python train.py --n_layer=15 --d_model=64 --n_head=2 --n_kv_head=2 --head_dim=32 --d_mlp=256 --vocab_size=2048 --activation="relu" --norm="rmsnorm" --norm_place="pre" --norm_eps=1e-05 --positions="rope" --rope_base=1020.0 --rope_fraction=0.5 --qk_norm=true --attn_scale=0.32 --bias="qkv" --tie_embeddings=false --parallel_block=false --extras=["shifted keys", "gated attention", "a norm on each head", "an embedding shortcut", "capped logits"] --init="trunc" --init_std_qkv=0.0979 --init_std_o=0.0179 --init_std_up=0.0979 --init_std_down=0.0179 --optimizer="muon_variant" --lr=0.0128 --beta1=0.95 --weight_decay=0.0079 --lr_head=0.0103 --grad_clip=2.0 --warmup_steps=0 --schedule="wsd" --decay_fraction=1.0 --decay_shape="linear" --final_lr_fraction=0.0 --batch_tokens=[8192, 16384, 32768] --seq_len=512 --doc_mask=true --train_tokens=150100000 --steps=8178 --dataset="wikipedia_en"
Each number is 128 + 24 x the weight over its row's rms, rounded and kept within 0 to 255. Layers, rows and columns count from 0. Numbers have three digits each. The size before them is the row's rms in percent of the matrix's.

# layer 4 MLP up, 256x64, rms 0.544, rows 128-177, columns 0-63
107:099110136103128150137161160116136136101107091163146134152133121169126109141051158149131120119126090118133143140161130143073137125140145136130128147132127118130145102144132120126081162133066087
109:149160124157178147133074108164106144139157065150119102092132117146150162128141140107145123117122125142144163146119138154111108153103147103134163100141140112145063134136143136114132140084129130
103:100143109138111124104158125152157153125113117134157089091156146157163104146155130151128112127162140128173167139085135120138102140143141132125161109140182098102114159179123110112088144109099126
101:102159103109130126116151087123169102165148143155130102108123146140125130146130100091129119110142086077162134105132119110121138125118140137153120106161144141121113108068093139088161160102178127
019:102085148122119136151147132148109116110129142124183084118124127106167127101150083153115096126084118131117126157147154109130156118124112137134133086136114171103135134103127137080095148151124190
112:105148150159110105151131113111114167106117150100196139099110143154145102114139093128142100118098098173147127119099112118135093100141143160170131136144153123124149114171158105102109123171132132
100:104132116156125116120135152135127136152150116138107109111120157162146117123097163130146103089157069145123161104139156074103131136108072102170133159115100128145155145131116163117102112090099134
109:147131111113159118148124108110140142175134089146140114111164129137124168151126123079138127112112113133059138120090096116105118083164160115104140183139150111122113111135135169132123124146089109
109:088166138148096150115100103115121104127133050122133099175151127164137164135139104131145136129138132121118132134134141132132108151192094133158099147162113115103141122111134131118080117094115104
092:088141120127125122110167103151174128090137108103142121124162104127105116141092143126142132125101129146077116153159139091167121117141151154157072181114139121080095114109147132138141144122108144
098:127132114148148125223129116126126080177142103121150136138136129106144094149149120140102124104117109129116100123110144142135159147151098094111139100110128089089152138121165128110142076123129139
106:119111155110122145104132105146088147124133118125066136099132123175123095140123129123093113132053118116098130133157108108111150141149115139117132121124147151169135097130139073101167126103139170
111:108090111114086092125115126218117130141123139142130119140172111155127115139107155162133133116129118108144068106141152103124121156166100097144086152133102116153130106123142142120119144113136154
117:100159131128137134147105148161094138102127055136128125109146091120096103095133161105148088144096131125131120119142145121117120069144152102139102131154117134176165106142102115125155161110130105
111:166111137154125123112100128143116124132113138156132120119139113111123173094149152162117101138114119155147157136169093133145128160112148077080114150084122163157145137133123089085100143091134088
102:104122151117138139165098107138118115101088104095137097099117065134121137129135138138117116120129138096133082135148118112099078092087148139131162114118144148189113139166111093116149134136155125
112:122079118111154146144146084123142100120119180139149106124132079160125177158106135149106128156161150106131162130125135169119082116113127123109136116131137107100143102194152121117134132101146140
099:152137091090135099112144138136119148089112156110119095106089127123131114170120118153131119052104170093135149134146112142134107114125140159129166138140136097115129122131156150118166182159110123
104:126120147126124112104140139117138087116107160119185116158133069102107165158089145146125109133131116147100138145153145126153134103090161088132153152109130121143126114147136153087130196140143139
108:162116109139121159078128122115155098119122133153092176089152105127128128118096114153156103106115148133093144127099104131159100141120114073127121118072140129131146108163098140096096143165119128
106:101142153122104106111126147128144124154136152198081103101105138149137110082098112116120123121148135140142129091125140134130078133109080092128166107120144127157092098091155122137131151134146164
108:148117146156076097114126144131121092138124171118125103098152093152125117171125079162151145116102184104104128162120111113093103107156152103101113094123125121149113103099165117131134129131140109
097:131117077089140140170118149152124121149129104157121119153117152164147156142117126103125100075096107140132148139110161133156081135102154116136175127156146064126139149138156128120120132150158147
106:109112150139099130178100131129181141161166165151109126107120098139123108103107143131104075097139152130129130088124102141130118088110135096104164091135130118168130133110171092101132124111121112
111:123090132192128133134137148133116105104155108138163075106103112127135182131125122168126140126172139132110142108135107114125135108135114122088167122097120143100162109148165119151062121127140131
096:114154144154143135165152141095096108171140086126089101138118126154116106126132141133139123140112109093092132114120126136141084138140098139217085127140122151165152123149122134130103161112118145
101:097145111119127133153115141169141151197164129156125161113150108096117093113124157109133119128126122139111130146103111119167112153121114105141136104166126138159103166070144175107112143096156126
106:143158132113120109157125114137139134104103124141141122143145109153178149113132143115147135120122153156084091102131172157178094104118088148165133106109126090134065145149140162120123108134098159
102:125108130074150140113128124125114089116105111116149139130149127194143143146104100150147176136149126096140116147160148140095077104114104151117140137091115154098141156142198120126127121143121124
110:112100127105143118130100128112130137120138118157101098151108128117152151094121140141116105094104104072101121169155140055122153118101150141115151174156132103124114133131136068115087144137122118
109:142123094108108109130120152143120126114154158127115142138163091130192142122106149191148156166094103114130096122181092108122132106136129146093142134135099111111141092107144154094138145143148117
108:119149152125111132190136107110130077149085126139142162112130145165167116107088100117127136114101110118126128128116163082143163110137149142083146119118104106114130152143137123096121171148165095
014:119114158144152106136127120148080151118145093154139101097128110166178119091132116163186133149099127146099135115158157146108136122149119174137144088128102138106130108111141146097087148103111147
105:100139114110137131187169152126102167128117129106144133151162116149109111109099144148139116085154140080118133095093120134161112134140135119172139107102133138080096119155133177111113143103141100
096:131139141177130162157164133155146149093165104110143135117163139138144104122121124090144104105116133131131128106092092145084082096123122115082135139110162128108143138117149179137133148106171156
106:109149125122136118168133099151155114141137098102110104122121153109171093137127082133148096112112123140118147105133126094097127127124145138145200160154140135143139110092185150148155077126130149
017:131077120160129090148185117119112147099133144147165126085160120109144145122146126147111067115107141145117142134115155156126107124136141111107115094116133162093142124083118124141147180163110147
103:177137079142119127129113094171174115075129107148120128170113117103094131089120129120110138090122107096103172165145136152115120119115116145124113138145177106146138111135136148103129140105092149
109:123187148086158148122169104115059105148092100170111164123135108137149134123159122148131124131122190142134153158133130123087108129127149089131120148106122138125117120112125110135114149161139113
107:147098093111183122151122115137098139112133183117151112118127082137106158119138134160152173105167111130130169124127150134133120107129165130106148098148147141147138120139157108119126163086186127
096:106113099148086142145087132179147119118156120142171129116160113113130111108117141099110177134120107131120157138161172090135132115088123168104093112138090096159120115121137166108110108155118123
084:143067169141114168105110118146140111187129145130130137103172123114150126121140157137127149102147120142153118124135112094142133125134110092117103140147102146111175129109181141101174143158089133
105:125117110150178079170109147166161121096105101121126054125145152121122124135118150106146105127140111118146132123146126093096157135135148146126182103148112142126139099135108089104114108144107160
106:143147177171159168146145038137126067117124119154124130138108130139139145145144107165152110129157122155102148161149144127174147098136129144129121141124124114106132158122139108126138138120124100
098:081177123128128099133171094123145144120149136104081108125133123138149151119130123103117146118109089128130122123093144143157100114145110081102096092160086111119144122087162156114139081149110123
119:107118115101068147163141157062146134147124139130103086130131129128173102140089086123134147111096104119129143121141124122151120123102102098149131119114146106085160127107169165105134101118117114
093:126138097087159095126120140124154098148086111134106113112143082100129130117114158130131101104150159094154142164122142128097111114113095104113110140165104100108074090115107118142107113169165123
104:145112143146102134151116131160189121128106106123127163114161135137154170150141106166134117107097115152139072159143181084150084129101110129153140096105137128129105111138113092118126124118116102
100:122145126150090140097164124140129100110133127125129112080114071119123127122108094144114168103145149133128142156127110139163097126156091166141145098109116120168088106090108071127132104106134156
097:113128134153110159130120148129136076071095093170104131144143137152181175121172130144116145132120130154115145140106109156148115132164117129120137119166099126123116132101092172105150151136140163
# layer 4 MLP down (transposed), 256x64, rms 0.141, rows 128-177, columns 0-63
113:137143166135128146090137116131129121156121139109153134146145110134134159131124173117144111126178129144159104138094125087135116115097165094116118149129152107157067142109072122068128136140164142
115:183140134114141129135139190113138126123106147135121136157178148157139128176163111095139167125113159132135132119155162110134113121164116140122087123145124107134107137138124061130142165149091117
106:132153111139122144167102143133133131078169136134111188150118116141096109155143174143126114136098143120082137093180140145126145132133148084150095105143112156138118114140178114137117133168134133
092:124110152136122151109105129131072188095152134112159116102127165121105120093101164135164111127111143149090088138088106143155149142120104157121152143118132156104163107167131151134107122136133095
030:137134083144139122102114117093167109099138133089109141149180100104130111139122084125162115145138122140131134142156159135133098164135108135137106129155122109096105080120128083078170121107096143
118:104147081167128110153128186157139141126139135129159152085150135148099089115144140146141102164110148133159134171099159093126117124146126147149104115176154135136121097127124109118093100162119147
105:136112141140159131131153150120178147133134154128114154160135119132153129098121098129129132113096167127141110115175162193134133149152157147103143098084127109145108115110182132110188130133117110
101:142151147114135166069124120113130091153140141102134134151136100104168101149155123113129125136169148105143098154148156106131160120122131150116153141110076185113082163120091104150125140122114139
118:121114071124095135164171128091102109137097145155137160128139114119088114142172166155124098144125128125142133123157155126150068106141139095144120123146139102159144133132151109108100142084153148
088:110097216144096141125130116146122114137142110111124091119110109095130139149152148166109147090152099113150143121147124138127168165123115132098129118105131106172100149152080113134104144141162126
088:135106130098140144116141126162152142111141156167152153110123148143094121135068169133145138136134129136134143092115136155142113113097101186137123113120157202133108122155123125100131167116169150
120:121133125155143159105109146128119144090166132144101151103132123080129097133130140121081135126080153151163106114150121133132114100125124139139102099054125113139150169145147121094117108130131187
115:131065142083127145140122160093115094139099120150102120118132158144169141126133165092103116147122126134177095104155114105137073147156120169141114109168143122095130154140153119115113135141132121
117:088114145119172167152143135126106115115137126105136161110141138127125148120104127120087113164064185081126149113107162096133112100115153104129121128104100144114121152147136093135102105094106099
109:122137097158091117150118133116145116081139112110159149153153158124085085163102200095108126135143102126117111136112137089117132117127093154154134161160155084125113130133135154109122147155122130
114:140156112130142120110159128102066090139112094130127119127143112160138116112092099104103167185115126119175146106120123152131113073089142155129104106157129133142135135163132123127134163102124165
124:092122109109155135113118096109114153107113085130110148135095131107185101150167145149144093180110119175120150098139143077093123100137136149109114112115100118151159103133159124131111106118127109
095:113111141122135116170104181145128119094141071138110160172131164133114090142142123088156144132112164118147118090102121135148136110095149147140087119070102088123137105113145120132117110133120117
100:128105144160110105141107133157111130136140132148096107099165114188108155129092160149133194144089118125158114120135107084118113064150115121147109135151161145112149130099128106133125147131114145
110:134124128133118103129149173121102152125100169097124067154113148123161139141129129111182095123128126100145163146129102148119116174135145145135098113172079128124146153135095130098163136125151160
108:130168108136131140091164173112143142105128117129171094112104113119111134109143151137098117127124080099149133172102135088145171115127145103088140167158148157156100139143168111149119139119157132
124:127142140116113136151137140081163102114115144084116082123128098123119110180117129164140134113161118150150144142138112135106110129099172148120186109102147109147128138076148095104154137084112120
084:164124186145124147106123162161149092126112133114129123154147111113105142153117107116089146133191109137128116143150116117167134163107132159127133165122125182119125126131131149165172130127095084
107:129148151119144160185119178125084138130135128137075123092124165084128110120138103152134164111143183130158120142109154084103148154141162158146123122126107123134084122140133121133127124136100149
109:106111133160134159129122115122109105054133114149143129128083136125094107137143140133104167108151138126108093104083096112121132149106106107093133133105125081122139133176123184160110107129148128
105:091111163146166177147122131079115111076130121120123138119103149096113118131119150154109111107115163128089098163141137117116132076123139107114143128148101179116135118139153151166114092105124153
109:133117158123119135110111136115142118129118125131129129144116117104136145094161060140109129128143124107159132136138173118122148118173133098123144138054165114093093153165100104092123102131076107
109:161149140135123147150098129077174101081067175119125105136133153113148092109153121136138121112133109144110134147160114096142113132123134096116108100095111125150119138101111080132172120162119120
106:137104165179138084099129144096127088106115178152146108150124175122164133149138158119133132108112104121095139104157099113136157157130120094129152125169107113130128164130081133155101140118147124
124:154083114110105139105127185142117170110121148101134131141103150146156131106161112145149137109148166145106154136105132129149164119074149135163161123089128130115162136080109119104135100091147129
108:154106144161157144091121171122119106115160116143152166160097097104145130131126140129118099139105157128141132127151136135178094089168107142107151104106074140142127176160116142125086112132125133
112:118109139111114119114112105167162122146088117191136118140114124084144135138090143117163132181141139125122136104124125157169130136061097137149132104113094150122119117162104161124106087129129118
019:107138118106157140162130166101132102111130172078132131124119104053122151143156155096161121163140131158158114158113088108140134119095109115164145136149125116146131093146126131158151130132162129
085:127061159108165140134122133116184146132155090152119197124115133093102081106137151151100126117133125134128140135147141114131104114111155137110127138121136151085131110125107149148133112072107116
101:134107121112133148126113106129103153162091123147109101105105153117124159118138088106170118117084149143144127131114132069121099145113157131146182141121099102105100124179086105159156106144117120
098:167110118114094173143132121159125106119114123138119131176129129131109164140139135107113140135097179181136105110090167095121107124167116128123165112104124118113149131123102070172137149139113155
021:135119140124166110087133134132147167134149145128101144156109144133126092152130118127152160118117074136115103128090134134140089098144085091106101156099181115125089122134148126143102113108081163
100:070104112133127104160131111143120061144157159087147170141130127114136156184160159126129093109164131144115098110136109129134090138116101160147144159119131136139117121127159161141124125150133149
114:151123111099141136105116125139116130178115068159122144114135108100080161159132156129159123114143112169133108099119150162148112122117164130162145138162136094077123107177123126149094137126111137
104:145104151115089145118147141113156094149121089161094152143135143096108114107127150155103131148129157092113112100117103118151113127103120143086141151073148117134059157134131152107134161152154131
100:159153132153114138125169196114133110142146102127079103097118137121126165130122126169130105137087159089110123139094098148104133143144121149141105158144144085141130123150150144123176165108134120
073:098163138156131108146100135131134148126151110088153134135114131119092087145107097106159154140110136155131123114112133123130138140133176163104115088149185081158098170138107106174133115134160130
112:107135098160113153125101127114125144095165136117124156128128159122128111117063144098144085159131120134091089125149126122153118134168088137103107116119102105140137113133093116181157145131150074
106:155157156114109122150150191111142115113147133136096103075170093148118107147132129113104119161114103100108133122113149129116133130086142107106110093127127157147123101098147130095115095100078156
096:105121132139175108134153113064149159151129146105126135135114119138120155109101131089110161168112096135137083132102116136101138124136145172102156099158137126086191166145121115130128138137123112
136:127128163111143085152127135129132122137048164139080099153159106157137122140134129126127133160118100136117148120167110123163149097162135123146130164116116139152092141090138165134112149150091110
079:130113128142129126113106126102115141111189171138168125114106170164146097128161108118136152144083105128184121112145129129108178126161150146135127119119158156146147108139105100138163120093091112
101:108160124107137141116139136077090148146147116107155117114142177120162120174127127051115092123137170108131128118123132160092127109133097090151144138119133128139131117137146104172136111141152166
090:147130170111160149132101136157183144167139084107131167137132148102073130117107092133141112192125113138117103137123133138138127152127161156126128145139132130131165132138140161161119130101101082
111:112126150104132176090152159144132153116142101142124130122161126145125155130087188142138133132160136143150150118110084098133079120150110147127130071150155111130102106124118117099158131134175096